Weights of a small GPT-style language model, trained from scratch on English Wikipedia.
Training: a variant of SOAP for these matrices, 901M tokens, 7774 steps.
Each number is 128 + 32 x the weight over its row's rms, rounded and kept within 0 to 255. Layers, rows and columns count from 0. Numbers have three digits each. The size before them is the row's rms in percent of the matrix's.

# layer 2 MLP gate, 704x256, rms 0.154, rows 202-238, columns 0-127
095:122151132131167119089137121128103143102146149121132104159220099132085119153156117146119178146089140109104133156103089140165096141138056126096048065129136173101157106139149108133111124096163166130122095136107146174139090116120154077139140151111153120076144129180106123129174161168115128167100143121177144154149158130146212071110132165096107178196124129193140106154132095118133128174142
113:130136153125152146127102071180119138157113162084080130146089150073108093132121122128109104073143154097091086152106070167146128137119124148134068130146112165055153109104162185155085076031097083145114105080158141124144130113121173105118129109161104088102066154133106119116026121148089143119093084114124088163154160132135125134119164139094001089136076056133068149109151154095096186158133
100:164060091085102102174101169179138078158125114101097114189123176090074079138162200114191090133100147124110126109147143061143165130140096089083175096109154103133069127164111126155141039080109064131108084129103123164128160058161166162106120097144092149149117093124098106105088135139110182070092139164141176142127128136095112165080125113132148135118088138125074149101137174113104091139076
095:129144198154091140080084112116101165143134079115135159151099132121140133142185108113105108109148096177102147118164146192205140152155173180078070195135116099166125187091119103134130102154176201093132148113144082179140199131111159115124193155147101135133167107141153046086119136137113151077109122078126116112109064119174141110150123107104108142158151101142103116163147145140143121133176
094:102093107132089105139122123123179161097135163065155126197151130125148109100100079167130076101032121115138093136144126111140121144118166168116102089146111121043189119113124118113106155133101109132145164138123127098079180080127159125142135018131158089085152129105140132114109097122096119232084088173130145082155102150139142085064145099096145165142076098110159190100110125111133079166165
097:125203150107133072102152118189118122128108089183134092150195129115121130098132139114119178166154157153087193162123137158137157099130129173091157198142081119014131116145170077145144141095147156120138158107153139093129168166099089139139122144108112149105172155152131072174141100160065116134152169158120174104149115147113135106172097121131070093176170152114114106106110071058139126052109
095:085183099115132105144109147147150136119057137083128116135115116111154085108124112121103053081186119137117129119158080138108110100122101076133123145162126064118117188109121116129131147136168112064085123139143126194127108110130161052128142099128105139140153088137134170100135139102171131117145117151138130100177151114097168152169162045119120103160140024117033114175124113103114198090160
090:106111113105090166140097179085156188107157145090102166129131116072094126086124147079121110158101103162102139125138114152107108091134148164043115074094204107145118105056134140103148106142165179104113084096082083116064108139125112148152094085064063131160095106089115112084129149079111129146115090123094114145108116037109164157121119141114079124156113127122095094150135096126116117099123
095:177142096146117069113095172065125141178117143095192137163092106118176122132121134102080094186099148087116157148117160128131148067128115119149058116181091145071127166102133124148137121101098087117095080148100143048062173139171184131140167149152154128165136161135052113114112210143107172117099170150189134168113130105115062150098124108118172136137129119123168123062093186083143140118079
102:110133231159132083140159134101130120172082097146138142083104052150138114126123062165119135139164175111101103064155099136126092149133125101123192103087107191147124121168132097140131184156170147080170145172123134116103161133170138139126137127119121116104085146117115139074123097109094160150146147122099165142062092131083169148154128116102174166181140111159125102111118128069119255175148
100:087131152123168161093118122159148140129135141120097110116142169145129137126079089187083155201155139125146117089115106135066075141137201135167115110079134091111136093087092075091180122106144159113158145137086154171117186098126176117098109110116132138144141097146144100035151116119144115113084171097186143056102122144155092137137117194170135135142157085129127158117117171115158121119107
100:117099155132112137123132132110152082129105128114166142137141131204152144084142134175130143126108146190168158136138162124184134124015162105121129160135085119066098153172182156131111117121107132130169122140112145142127137123087137157105079112037098150086154110175121172123179065165167093134135165162146112126149065107070216151158143111065121145095061153180057192123086107105126183113135
102:114129128147121107126113128192038121172115134076147131153180081091054113142195124112138160064149114186112121143143121121099133144109151125142068106169091099112113080106132115126124137105161173153184139170127113091175149146115155119109153131147111136107061106104135057090185140147148119156085052095095122159049101091133146103111099150145173103109143123130093084144095156094134133123136
107:140131135124114115086108128122125179106074137072081117178158140155125079136146096113073196116131132185095155009158123146190160126146133065086123099098122159095182112167095183120188100145179121070129136126145144076131112084163151103073132168148132084141112090183176117074120118170114075113117129126157113126119185153079175095116111146158144117090147199092128127108184129126132141063143
097:072153074144127152145155126121141089107176167124128116151132135100068127164075126134178116125175123131134139180134097084131165096125141121102150172157063070146114132162107139072152124107132122085107126120115149134183139115186112098135084188128126157112100080173127096175118152123166145125213136094116164154114129148139194154165149152197131180165152173147131122184175060119147129139116
092:087166176078148131142179101118081140140167045086090131161170110098092156090124085152131113094132121052107149108178149129119158118168164119217085125158079144104147131122152161106102146123102158157078131166131162136073119081172075153147065164126145140080123132167085138169134191099133121104136094199093169126119138122108089158121070114154140089108042072129075110123119139125113138133168
101:194212130111082132166109182158140115140138156117134146084114230112117137180096172104129116154123163174109109110149111121134168114200146126121155175077178059100100096171134137127137156148153122107135137106120075137120129093114105150128130152212135139143152101133086144159164084088141117102129146180101127186140154075121182090081050115066148126070095149128176112086120090148105150171120
100:127121130171107205096078099108096103151064114133112118140120144121133190164057136077184091124122136119145109133124090101063170207161133134136154146166140138166147110078132142107058140176089113095160187197153104119170108102134148134137124142132102193114097132088095133105088144112105121098116115162106124128134172050158144170049127185132047119110109155136143139132134127171170131107139
102:142078123130153101143150117106174160130143137126086105136159093154122116159125155165090112142066157085169112191147098117110125088166147078134155204116121088127164152078109125132193140201184160114140134167173128083135067122139151096155104129121146171208111124085191171064146116112145083092110156082119143132165083169100104069117172197151122140175137035149135150109093163114168133130184
108:147146161137089117147105085127124135169156124116158134159150061146157089121137122098085107127089160106135144129103131107149127124108146120141142080158114128147099115128087107131166086122100120150141132116152201156057078144111138154107119124153103149087137146115149164085122147165153130114238172141144120164094117163144098159178082111062170169170138150126146113135173087140140141139092
093:135088061132212148195124169087056083185093101082163158107139155150150067104109090167077174126135119117129146069063144101153083108068141163177158108141157129106130123122136200092150141091065115110133152081133125152163123073105165136087131153060133146138102135121154156127148169135124129135128118138131119122149082171151148114159164132115126174150088144174109125150085094113071123191076
094:192116109100112154164141176170100133201150185198180128176169121075139130101151138138113184141113089121097193124134087099115106182161147100171129165098121129161136158120046132130115111099176111127132167111113105172103114150158105154115113122148113100082127138144147150112171136110163127141135153104087083096094155129147130140073092119109111166154088115121088129104110134142114143114151
098:115118185125088125144151076176180113152128083148182182093137102111167139156116131119072082086142125082114127131111114104049153111093146133114166185101101136136095165057160143140138138119120161037138134119115189161098134082123113220142099168142123108107111130130093094149164109068074110132127129102122122130138142124174154075068089086096181140107189145093112128127106111142083120132157
105:141110146097118112162219148169111134152126113168118099166121127147109082060122118071125106157164180194157121141148111085105108097171073122091120092155079133155112106146099127092099089135149171109101064123141122161078083099077088190167181119121096193197117193146138075160154131118108167114142116070108118137106121152133170157139133158168179133080094122131149128137162146134150146114101
102:164176134115154159135123143145079116107122127171106133123081131104137111113145109052169082055109151108125141167205149111150172113096137113146158095047171072124095091124134138167125129130151120115136168107137162153042055097117086112121155134142148220155176091088144096138093117148167123136165106147102080143154142132108167066137123092210109081140153138152156086102157144148064100113106
101:111117121188151055151116096154104120167073117129154112100148180106152134158142144061058077137101100138119132159112140091147141139110133103162133176100094171131092176114137123116098100185129051111148137161147125156134102094140132127121195118189162112128148096068110114128139125127112133140068135104133128171128198062103081096093125187199082096142096130086108160098135152144082134150127
104:158132114150121156092079159141092070164137092027082111108116123084096107180121144072155113148078152130061121134125114164128143128121115158124119072127156072065118090101041193156106140136131181137122148141168143110141148124111126160116165190091145135079073080100170148100178162135167107089110113151093107095167137061163047149141094132093133116152152105153138086121169096110125108139127
100:101139144136206129143102174120040150174169160142145169120091118144124170142108131107121145112064129105162082221162112053159158171149150113161097163100085088130149121108153133121161129118138117141110101074074153078171134146104123160151138157119150113154188107157145107109118145130145137133127084160155171101163105102093136116086157131184122179178132167150125091065151055153074127049144
104:152168085127137146114137141175079087129064094154157120136130081114170196107113129160117114142098147107144097134096122114122142149102101151191116090130161173066120139124093107217139109121164158118113147099152117127168146080132129078112131095149127142130130141173099135152138108077169203120122131093128134188187173154115053138109098099069136112104161160020093160113089139115085115096166
089:135143092142087163139116067086120103183123101133194156156103084173085146133144128152066099180111132166124115137199111161129176164152153104147117124114136120155105146125143095195127121083160137138123142170147134184166142187123113097161094141085127097105121152144150189119130159083148069115108157097104136130100141170125141150174119089130140144157069155176158121160100170091171099119176
102:127117175134148134136160152079071138152092105135116126132075136164150108112174084130133129072075117090136178152152076165188126111155129106138087174149142104149120140103095116139096127131175096134099136167112112100136156181134109144121066120120151151106035131167094189153170144138099104070171143130121133125160199125120151126102114076088097121082087121136130090086124146156124092150186
107:149176170108143129161175152131167118095158142179147075108089163113204114068114152131114138091190107091139167117099135091148156153160113132138092078136091121188162129144131101091106116158162130120107191138113081128152142099102097133196103123172080198079139146053122154063134136103100156106114101131111074170140118155167101059075105128030138077108196144138116177144166155160103086182105
098:143070189072116136075171108098066127183146135149171062155088151170130083109140162181139102147104116130132148113155127109119097057132139095123166150152118124151151149187142125043144114124133142138103155131100136117128136072105101089147115112089086064098125101109129086142172108112143147098095145084098151150103177115106115115119165115139112126116093130152088154077100121182153172126107
100:156088135140144128082114144114141120127183131085143094122112136142134189143153102104117120113148167119149170105138165133151132161135145128106067131097132097156125190137143155109132128134096144151101154083169162125120136112116108157113114117179059128144158050070142114118149125089130073082126187131153103206082075143139125114164109134163139139153201147137129136050228126132081079183119
095:157142114157068111134146143197190153085102152122111142072106121056120111139091085166148055170136186106128118181121071132130136156078118161166141112085077156088126208083123117156062110164146190169153139109069170119161173108125117095137078096116093159109101179176091131168138128145107113176074123095127131164200093172128148160133135133090131134128195113127076174114076104163151163115156
093:085093164079105130131132117117175162171082165122142123130103116179109147141084116136110054131159104118171095165116127131137157120197095108129165100167129191157100129106036105083120138084120076193169142114173071049120127128135122092153115172193137177145166118116183147122161124128158171097074154127095165108121115085098150136091172159150086122171217061118115136151167097107102102142127
101:094157141098126145153133110122122070115109200190128105108173089122170123079122150095102141088139179150055104170136082127051068122100156093119111101131124110162119122107094097125142121189222123151110148144108122045072092172129130123115064118143119092150149190171104097117115164120140082065140129184151128099123101113125172085120161126090163136103138105137112038139124188137150111093124
# layer 2 MLP up, 704x256, rms 0.153, rows 202-237, columns 0-127
096:114126123111173158071081079109150103120116118125177181150126039154141129064235135143057122159129123143124104123083133197122110107075111129109102102139139115150167094139127124095160127090154141147083142147149140090117062093063203081123171184081122154120165168105148105167135121117123150170123126066185130157108116127135181154137085128095120142084185160120150125110132134163155126044168
104:139149142122134122175061095137157094102124128125109158132124164136155118106183127145136108126153155194153173110223106157072112106159132135151177095135133163162146118168175134169157177177167163115111123167095153100118139108155110101148051157108148133108136127110165171106177100143171123157166157139114148098080066151191124108151109118085171201129116170163178152131145100104160026172148
098:156137168131071135136143103154109136139147180156133103118092137106121155113188135128108152116103080080057174134218151178074110140125149063094101102128109105075153196124077103147101070154119143146090138138140131117155132122149132127096155111133149122136124125099052119080120161179069069106123138131066167089136172095090050119157070125152114116050108143141182119139133085118163142190113
097:075134085173141077073116151084115118150208087146120130116072097094126176117094176168094093062094150126117110150151127132154172086135135124075129155150144125150161169147131117155146172132108185078146144135095058154139080100157148134119167157156123112072152136139147088063165141132155114053115101096127087145115079162117170148101137097115109162120179130131082113132095153101165120123170
098:083115148111102164121134124124175091139147106096166172127144137126084094149125147129101063123095116118138112146132110147153100123126166130177089171175083114110171073171087126055088141140157125158171166175114104127084173119103136148157155105084139106091100126082189165099093148147144124153117147086159182109085170143168145163088126110085195099144148130125165203110144089071101150165194
095:130100152103078134074179158135081140106033072090104097140184162152163143094063098157122142167192136146178167136139099107139133110091100140151130166166089128075186114125169078152115052117145132148125132100141163087095077138125091139107084127108134180147133126128141106128186082101082116173062127126089202151115159083139091108104099165101159121185136112119152183069157134111150084066136
101:175120143158140134124100158136131117129061120096156102130106124179109097124201152082141130119166146185133108146105081113216139171074119141189141106129157209118096134141077160155111131082117141139123096095143129113120153134124079150144146124149143162168134147172105138122149110098110102089120095129107132092126112113112141148125105099115074105094143139114155140136106181050121131144086
090:174154136158150115119136116163090111184114130171138149116168154197152129157162108130123167077085119076140129104149176124153159131149144017158130130169052135111142140137149144150113141133131104116148187180165092129192156142129134105138113125142197150089116172183114106104161130169127102040130116185092122111083132162127133086142155138107135161100143147147182186146138151089127159167108
093:109138106163127115126156143119130139165098122168163140102140135146163146128200124120111121105123149132121166099127161071122144069097136076076150150107099133141159159150185141162113131133163141134107062060162106137167098143155135129161115151107131145170054167114146149112149092117128088160095166132146134115125119146161066127197175152127140154093134056154138131135214101160157127137130
105:111051179152139113122116124108132102150149124123087127126150238148102130120154189144058070106102149131132144123109120131137188109125099079080152148142135145151170128053079108139133026125151181117087088112119114147131051148128141152152171150166132163160146112163106085099138120161146100138059116060125076151193117084125096109125107167150074160172180178092162159100171111121076097147106
106:191095058154133112147113119115123131160113119134174150137148135120122097145181153097143168110097139060132155113124176137149117109130073152144159135175131117087103161128128180135138150054104111133130151158205103080170120082137070166104118173089109102131202115077147057160109143120180056134084133121121149136166168099110160138167114167139144131142174128162131139152109092085080099182175
103:097193088155118108113096094165068176166125027114111134093121152150171117095121180088143128130167141153137126168122122120127121137073065104174173114126121118155157136135114139105154116113131119146155164116056101115103142103112106133152133127142164145133118120064114139126081189106165143135012161191116147144095100120096140179139104135090132110143175106064138154159128154136122148196119
095:138132148144152180132004121096144153150093102113131149106183145050099139091148166104120085069123128146186132154187092119100108140082130135093103132126172084131152127092091117107075084141127133138152123095156099150074149132124145120181099130135147128169090149133157109097147114151138092139101115162114099102096078128089149149172123167099115111078114135122133167088194188076132127088064
110:105122112183174166151104141173101099158098120135136153115137158123075139126093096182118108153199122137069142065060057143110114109117099095111165147154124161168113079146147187126129150139176124135187142152101149127125089106141141129119122165118116074101143115151127072144129134104163154140107137166138158100112159145177135117139133085174171095101136148074044110103144145130139150139148
094:056122208158126129127147148119136111149104122118155145116139104153119124143092146163096104112096185190140132123134135117120105202116086174198118049128161110160111121113155145113171179132167144070079078136096127105152123124113132198101118132101153142151119092162156080122177107135117136154152132143155143111141134184127108143147151118139126075048106095113097169120037175143140100081099
096:110109129099133130164178108078083131140120097100163139141043119157138037084132082184119169125167112123145097116095086110128159139125097134176110108162132186127150081116148165165129140099145130104117120161034094172168105124098163164104157126110135163159132110104094204052144140145093117091157150157105146070113195124128048093131090140082148102165090107140102140181111085123124115105151
099:081079135137078130070070125174162131113102092111100155140144077144094070098117149200165120101171118167084157166113163081082104099113127138127138126089087169171162120074075137084185140101147134100112072125166132030135109155168110193163131155141160162122170139139169194198141062116133151191125099148134183147154142098124071085139115128065108127214133124093130110103166145150057162135167
101:113137126141145165134115146160102072104115105162170159079158077089077089094127077174143153148128101184146133123164157104155149164150122084096113148134119128170114080075157142094126122144146153132095206094154090218123128135114101084168116179145168067131104118176117103120152177120097073140127138132149110148137129086147138143132190176139130157202153161207138159134166160047189103122052
102:107124148194110115074055128131113077114065086124093141129116131101166134161106132132139144092107105156162146107111098161122118109168147109127148102122085144120132134135114140097122181110125111157069175110106176142124195140117082103102168123153141147127155125143212193145202117126138186154151169148133127125134093121116135171138102151148105120142126127117113181148086144181176103093136
105:157150133152090136098164112132125112151116151163115106140093103102069134120126103143102146147177176168192151153110127074147124116157137106166140116119164131162141070135134088130082094074085138155108142201074127118122137115139105101127105154147136137136159156135097146077192123151117094153085098131104132124140131097167176077129137141110101179190186118123087145160123094088178118128132
091:153126123168137132150100087198144171115148162183142146161073211039177133144149124134137116105069114163184092123132169115112141123128118109065150117062145096153148196125116119152107112118130150064135163203102109126104149127183130131183162136158140146141131135114126180167116152131143131110136165141125027138133106119127147120143198084188115130071159109105120093139138136134153137122151
093:169123077167078096145165172085205177149117117132130118183174130144110127130110093105174129158120075099142120131172119117086166139169111094097101134122098092175098157114096163179104140155169169147166118071094141093129152119112070158168101125119157106124106100156147170132122123091127112144130111097124132113130142115168151171118197094083070127159126152081159150170134099132120137180115
102:111159103131166150115099154162097161149122190168146173086136137139156126099122123103146130096164153162180153141071122149132067090070111098120092188100160100131134107129135192142127124164063166146136168065187200083137142147164135144153174120093111128140181169130086107114169146102111134162103127119187122109152059207045109122132141098135162143152133139207177169144096070116138154136157
105:138125151102155136139182138172123147161154125160119089196151128117091081093125130097133140089091132162139136144127124198082090113187064061053056095099109102114135107148113124107139125091164116143146120159167111116158145108136097182185193063102064133123102177167154125091133166088025122125115118128145163125112132149089125127109143153138145096141084141155094143148163166099098152122085
096:099139131136106066135147192135161175089145119080178128167190089128130154086099090162170138163140111086123109169107162132158124127152202125160116139181113095142078134100175150167155095084154090141086166113109177100106107138112126132196086162131144156116133136192099125094203157104122182118160155067117136122132124144112138105088125022128117098086106129086091138146148133168109120147155
111:150138180151135113155119093113115122144089133085125101106121116085125085163109127063059139119117107147122113135125074154128121157139136135109186196113132095133155150091139092111107092119129140115192085168103103139101094071092164103168223107052139142128108135137110094099191162133113076153113142119138154117143135073133077133121112139156139032085169104097117135142134153122109153148123
101:196166096146122121160117185146094144162177105121153147096127176121097133125158068149164132139071145105121091103147105173097164113132128163143110160173112147093150142106120159118100132114130119116117112143196149178132135142152191116169110092156143173203075100097147151190153166131093119094134150121098044186165096115132111177127131145169180117087164157099129161191146117066148058088142
102:121145104106116126139123092158157182112120126058081167118115111115115090182094151127078114161142129090115185144123168115128154140121111105061181136165163100088086100147144126103122184103127095152083128141098073104107171146119112102163133117123116150134125127075132158115118027105100107140084143161122118153085103126137098102128116102079098091131153100069091112173129137178133120208147
101:109129197107137157094133156063137059091096180079153160093120154135150162109144163118125144148104174078137125170132114107172121156167167119145111114179138081117109139164078131121130107133156119133117149124123108091190067176132099153079133130112079088100137168110112107120158095140191147106109142133136161167107094173143138078076099173103119110068062166176094175114117155104109141126175
089:110125147154125112160176151196090093110164141106129146130125138086168135119125115099168135113116080113143164092133151076131111121177148071114160136093064156107155125122106135119186124132140137126138107098117125117098104084099093167135108068151179175139156077128077079127099125145053186104150184100140044082136099114134174145124112145123132139091165125084114103095152040145066122079144
100:101156204088133153143104152120081127118127125170112141122147159134087143178060135103174144155179109107149114122145162140092116159066159163145146156138119153167117174119151120114180103165081138128099117142116125158094162071164136071173131112147184085097146138138120138119118071077182151125119081124085153171103153055175149120137129167174131092140168212074135114171195114118144164146145
106:081107110129147184203130154139033156102108086124080106090179111161164187111169150111127128174119093134144100146121097168109142174208123158123100118127108165139096164087176193149123121133120138109126138150124036134136129141083173109152143117124119141055104156098168126113088129092063107107140141144155142091097167119102109147166105121197095145143107105112189106138129115115109146098044
097:116168091111131103100126063088125147136185118185176127081120133205145116155123123077167168162108135080134131093085122117133120070164105196197200106171105094128142103034086113096125183088130146166138122138124090154098088149097116082132087120107166144157171174124122124182112140084155172100109115103091176174090118160110166113109146150088155138198153146102100113134138122144114123108167
099:171112120144142142115150083141127118102205130127094151207091064165087082102158148133097115201135084152155126159200070169095115105070161181133160148173120146102135116125083105123146114129126108116154122152115127089117128145149146142128120161097149104120128178126042146087174156175096124130179132065159119112204132136146133114054141077122197113109189052120138098181067123097077111119126
093:113088066131121163119102134079190166157145120167083158146135090067194099136107093133114070170133154112161096160119141091087169156124050142149072160088141124138123146135104127138121171139039101102182098107079148105114131110081074114181115112101121161162135124138096031171173126086147135160115131088129100171102059179161099155075080136088159156121157153178165088132116142080162155116132
094:149148142091142138136164118086177100094160039124095147141120175128127159116154149149092171088133120131095157070131159136159133104099183067184141164107081043120153150152146171161132140147164174133119129137043162101162071159128156116094083163098094092149111197096141157053122150137084110129138135207183134120179109091149153169147117058066141147154058123115111183122080171183152146112125
# layer 2 MLP down (transposed), 704x256, rms 0.139, rows 202-237, columns 0-127
099:165107153133117131161115168103114165178101096124130109133138208193097174153077103125119149128137122105196050061167106109179154147129108139120117120169113120073127098127128118091116140184156107078128146103066158124104148181134124155095140139105132084164187100081160119123179131116092180164118151116117061164124121150130185141135166116090073120119119097120115140154172138148120146199115
105:133078146076110124078096131153117103088200122142210157132156105138136224109079129139164153142093114068141164172153159132132154151156121135162125143094107142113090128138093109101151123132139102139064120086094113107139126138125224126137141134169147170131098167092186171081100111075105116119127163124146182072168116133127109102115105099133102127114113154128129073116156160132185071138122
094:093134142124156110119162175119126162074149111071145101151155127148131158151076117102124146135104096115086104125069079129130107133118139180105091139150169137147120108134118150165107108157124185159142108132085176235071103160160104097168118141166125136102194107124123114103169150146178136123105114163131147148085098154146172181130146136127164208140082147086127204156123136102140112144192
101:122156160146119130116117128045109179155185068106111208144168115150162135157176092134111101077106126142117114141114153125151169145132135173122104103097158092136075201076072125143129109128163188054179123151089105159168140147098110129133124117146162083135174091127119095080072139161098089080166148107113134120140074129176138185101176167079132194125093124163095077157142095199128148139116
096:120130155125127166059164119073137139140136100134127134104133164125066074144161148084075093098144098158133131131127172129074128106165138133137069169068081151123148109184173150162092142101100101091138111090173122170117084144092168118072121155112148164115152166143148131073155169177091141176156172104154149129089157128143128073180124137133177142065132127044133086161171063129110092169118
102:131100156097107147147104107169114119085170184119161143114133199156143115112086162098075099118096138157121167125088113133156120208198118140103122194155172098170087101110125125116036109157139125113086109099089122123151084138136086121112126142082171095128124137159107173143149036096136098154125120141143205151105097112162124174154101075162107149139184099137109154136104071140125116171142
105:085059084147169095116135117110137106150115157150074209159196160190101138112114056078146152118101081147132191128123153153133153117157158091086165103106170094165154093107115079112094128109142127100176118119129109149120123216152185170174138162164100131108110122127108094149087131149153143113114111127081155117092175139186124126118144124141147149102170150101219106097191126082096120105134
094:137130215159121158142106136154137129139121129112117153090192168155132126176120143115110182077106096084128099171148128168234184144111096053166121125180134075073128112081100105182114101116170103150118173137075099074194077117086161106168151011134148122116141129146081099065119111112058141116077082142100067113115086111113087177148204116125135168132108101123084125104138163055108176183153
091:158132071145103128088141168102168129146074131105171162135162104070173179117146142093104154154127137063088133142126149121125126102139133103135094092181069137094117148111174150130113116091112150129172125152075124117095166130147143117110127147151137098185115212157154098171128071173162131066130188097178137150147125118134080143083088150119154166129111107137123072085146124132137156155088
099:178096134132145137106128110143094134159155136119107092102119158164112107151153159113164117116120096116154128142133066189103173133119137112086121123112144136130126128110057142131103136216132103194053140108193154113149106074118124192135175131171166102157135167104062139124095192062112105128064152104118073076150049115172105112113155168148120097156164120108133136092142136126142102106118
103:090162107142157122117125134094120093074106127115114181142114117191121145089144149073101053112087159091186077095180116126138169062160105116146128047119077132145131116182121155179152142099093141150104125104134089091147153139149077132132181144134144185156118147108091074191106125158118227128110175150093058140096155129117201117165108152060168120170111148132169120157157079083093131160132
105:118112072143162163174137100180098146105181167127138153136129116134150102108114193099186124125119117163123154105138131155118132110044111080212106152143093193089093129135095137076141146102087087105110170131134107085127086110161127090129136148110113134074133116086151136122151122175169123126139124152071141217121108104106085163142117163142113080145168120153121156138118115092121115152152
099:176207167098136133115135106131164025147136107118189145148149138114113073156151173084147123100101108101065142158152117150109072123182115159104107079093111096091117161136158095149100173121126124185173147159138166131158181062145108115137109132143090110073104103114186162091116110138095135148090068159174118126083122116157156066089116128104196101149140128143113150126111182109146115116092
107:112138109070094100129192140064157098116083112121196146144130085141146122129144148122100104189144114155103113168143140115131133170126149147144161126148123173097127095108078049159136159150090110089153122113164162182097118114067144125138167097111092120120144151174133182117139107103184105093133113148106122146151070147163121174072076116146064104128149080124188152090077141166147125094115
098:134116085167181118135125158113144077157113134110091151097137094116177145149126085131086134174117135095113154115125081106185146083161113087094137070082070091127103165152164132099212142091097167082118159107096093106213133158112170155090086069121141155116080180101108096206081157093142130127138119128125154168137149140161146136100094140131123122069147104115154084121163106085154069170162
098:134088193128148151140209098099096084107150123078154137121079126109160167091125099135172155077148129150124154119155132149081203154151127127153071113155094140156181106135135152105153152108120152115113147154169140133121154093107127103086120117107134106120175152143131170113077201166093116151094085122134117191109129119169118066146069107057147102094063135192140134108118137085128137109152
100:150137228136124112133123151158124067044120119074127226101145118149067086169173176078103142133158140106112078182175121126155112135123134158152125079150158160157131158130114122167103079161124076144113165099155143140130148107076136104133120179112140140123147133109125169106107114097131133055166136169078095154120106145160156111129129083087105168227063118119163098123076126201139095144151
102:101126115132114116178149115077118191122093141090086177100141194128156126099057083125174143180133178072053128132183100121134162158077126120107107122097180144126152133087118126141050111088151127168146120120137137104139108214168146090151129179074185131121131101138112113114116196156134147132140180154107174173136064132094108139127134113150127073108192129131111138211177147213164165097171
111:092131104139114129128106086131089115132100101120123117147114177146119086193138082171106083087127089127153178052158094092122137110108136142115108126151125192141144127139142143149116157082090100130144093126142126162110141157116127248156129135084083145110144131105167128123162113204143135133111175144106118212113167080161112129154078070060124121110170195119181155142167167181076129147072
104:061228158158091146169128109162076118129095144139120063199142034128122131143156123121099080125131091075137123128117125121132156122137102107110115093150132118104181085168100142161121082137034147151148115121168193128105115115134114094092091115159144172075131105129104137114155088178129122113084159113134108110094137114154126118168135116102120182147198172122128102144138194052119115109130
097:136166134053075143104115142147131110061117175150112128166157118118166193107164084170142119141089131138113115143150113188130192105144093176101098091083167151130117144112157086131061135211132082147116145128089084085129101159143097133155151167049135135079148111122100114068181122144155163120097106143147150178132122119119145171154108090159148104112147107171137180100147119164168144102138
086:124105134062187154135154144112091148165113115112138106111120096095131120166136103145126136101192158123080130188111110078099105147150179148146150137075165126147157150187112100084152135095082119102139136191093127169067124103131147165116134143178172111107138158153191127112146098111102149106071127137139132155103138123110182106087091140134150108081200151130128172190132099166169079116131
100:124127158164152139133117114153126059175093090112174141115131062112135092077107098134235089108125121102095098103089135086115161204106147136091153107129154193180155146069133175140095102111157104175117116093079130141133163121221105125139116208061163116119121199115130100140143132185128115143101130119160125168082138172129086110124165131113058085115224149110130103135123165117087149138122
099:150147114135100106099113174105152126139154162122129155146159092090122120101109096133177111111050123167098078155125136148158098106083108154110136090073107153110164160147123137128148047102133155163156136174181101177158165127154139131105177170121110102136186177150175117168084134103080120062115152114145172108100074121125136114129149151043124102170105128127117134168127103102162120100127
108:122144114148123151180158144144141120164146086095106135093233148150111164138154157133170144127098127111086092129163079099126073133174066189109071113144103125133155153145129141128155120149145160107101066115166131120108096150154122152142087074110140085153147033137125183152088086123145146119168142153104127123149156128062093123117192122108131129133126172111162077064081121176120130118078
107:083147144100172153185116121142148064151136121100141144122116172127126107208122102154104112093134146166114168108128069137123170091136112109093170159141075088132108119104131180150150133089147194097143143153126109154163085113084159165155144088070120112123128137177107105154121180065172110152111148174108178069092120134103106165138113180136142125166092076099112125202129156080124087130145
102:187124083161135141111193182134081145100125176133117104134072120140121132168094103147108169070096106110153163128134149085176101136142150138163133141172138160117107124097129125172116089181147086092100113116144155161175098171121106144126127121166141055168155160147103205118103143145100138111172141148133117161134104184139167148133161124177032120078136108120147124097103166125169125112144
100:110175176082113120174158153117114135157127141118164191067145118108154073138079188086088082111169122205174133112104117108119135176132145147142146102086138069112094162149159165092092134140162125098124116152124125158110089087162184125149121135143146142134099134107100109133121151069193093081113106115142047115131116118123085122037124154186121148145152134119082175151112098143153144150118
095:124113119169150103101117178156091066088170088173131122126128122173043150145130105148147125167121079188077072135164132153101131072090157140198114148082105106171104067126099145187134135099108162123093112108110105129116165094128054133114153135150131110134176125100122118186103116096084145060155164106127092156154142088101140098101094129109128130137125125117090082127155158191169168102124
092:157191168132166108147126113161145108097201150150164137167140161129124137119145066064115098150137115194134172108146173125124108121082164057078137177176146094112134170143141135087146105115169105111134134137125185102118122102130110124125108100101111210144174117116101200098102120158146102102129133116108117088125114137131178141148113115115088130151127131112071114151135115178171162173193
102:113140132111094125064111109151132186115110128113161121186142088111095132165129163085101160143108195156129147134134180122111098164149169155174175085108165159178135101107104114087188096063166149163111094101106142144121101112086146045172172106117104092128134123122143079167149111174207134131138096111160153121146107127120080124094149184154148123139171120051120120137174075135121112110118
105:099151121132163176135158177203120188069092175145070129091109121102106143118131115107124218147145162112083105114115136089081144188136135125128179193112164147114124161107191099142106085101079112142164132176090048095149181115102158113127129094137116117125170171150155134131134101128142146107102121149132131111150097139119146128102131155112104191171169111174164166161143093075112078187097
093:163103096118124119140108146165162140148120207080114145139144097095143147125121147137121121122159148118063148121129141107188121194072178114114129114140094159089128133129139166129109089161148128110104115120115144105102058190083127113137205166094147155072139079120106116079095108069128096117053121122108081117131176155160102125091102168176147142117148091165143096095079149081149120147130
095:168120163172155144128128121088085144118114188150118054120122135141161191087168086190125120116105140128177162104152130094174107122113143132097094115135118151140192143135112151103174121120188149081083165092101157148193111100086091196082104120159108175131088179090058098116092063171155114134134150122136086093101107137162150165178119161151050104128138154141112141102168127075141084137164
094:093100089112172167088129130146130146099127175142127105115116117127149158077089097189119088084147149171154156106122083097132093121149149114131106081095106142095141151082101126137052121140102121163095070117132121133116158127182122092150123141088119171121097112142152090116217208147121163189122125064045132108075100181148163132146202093129124122123098159092095140093124127148194114148161
098:094104095096163103177109097157102108145082139163140113110115143128193133147171188161136142131138100115071095143161143113112115153147153124138105162193137025107116112127175171134120083080171115105093177117123096054064091133181095146033089126156136140183143128121119109135112136085066159196127130164154097106157119059161115140082145124110152115142107100151141113130142144123093147077127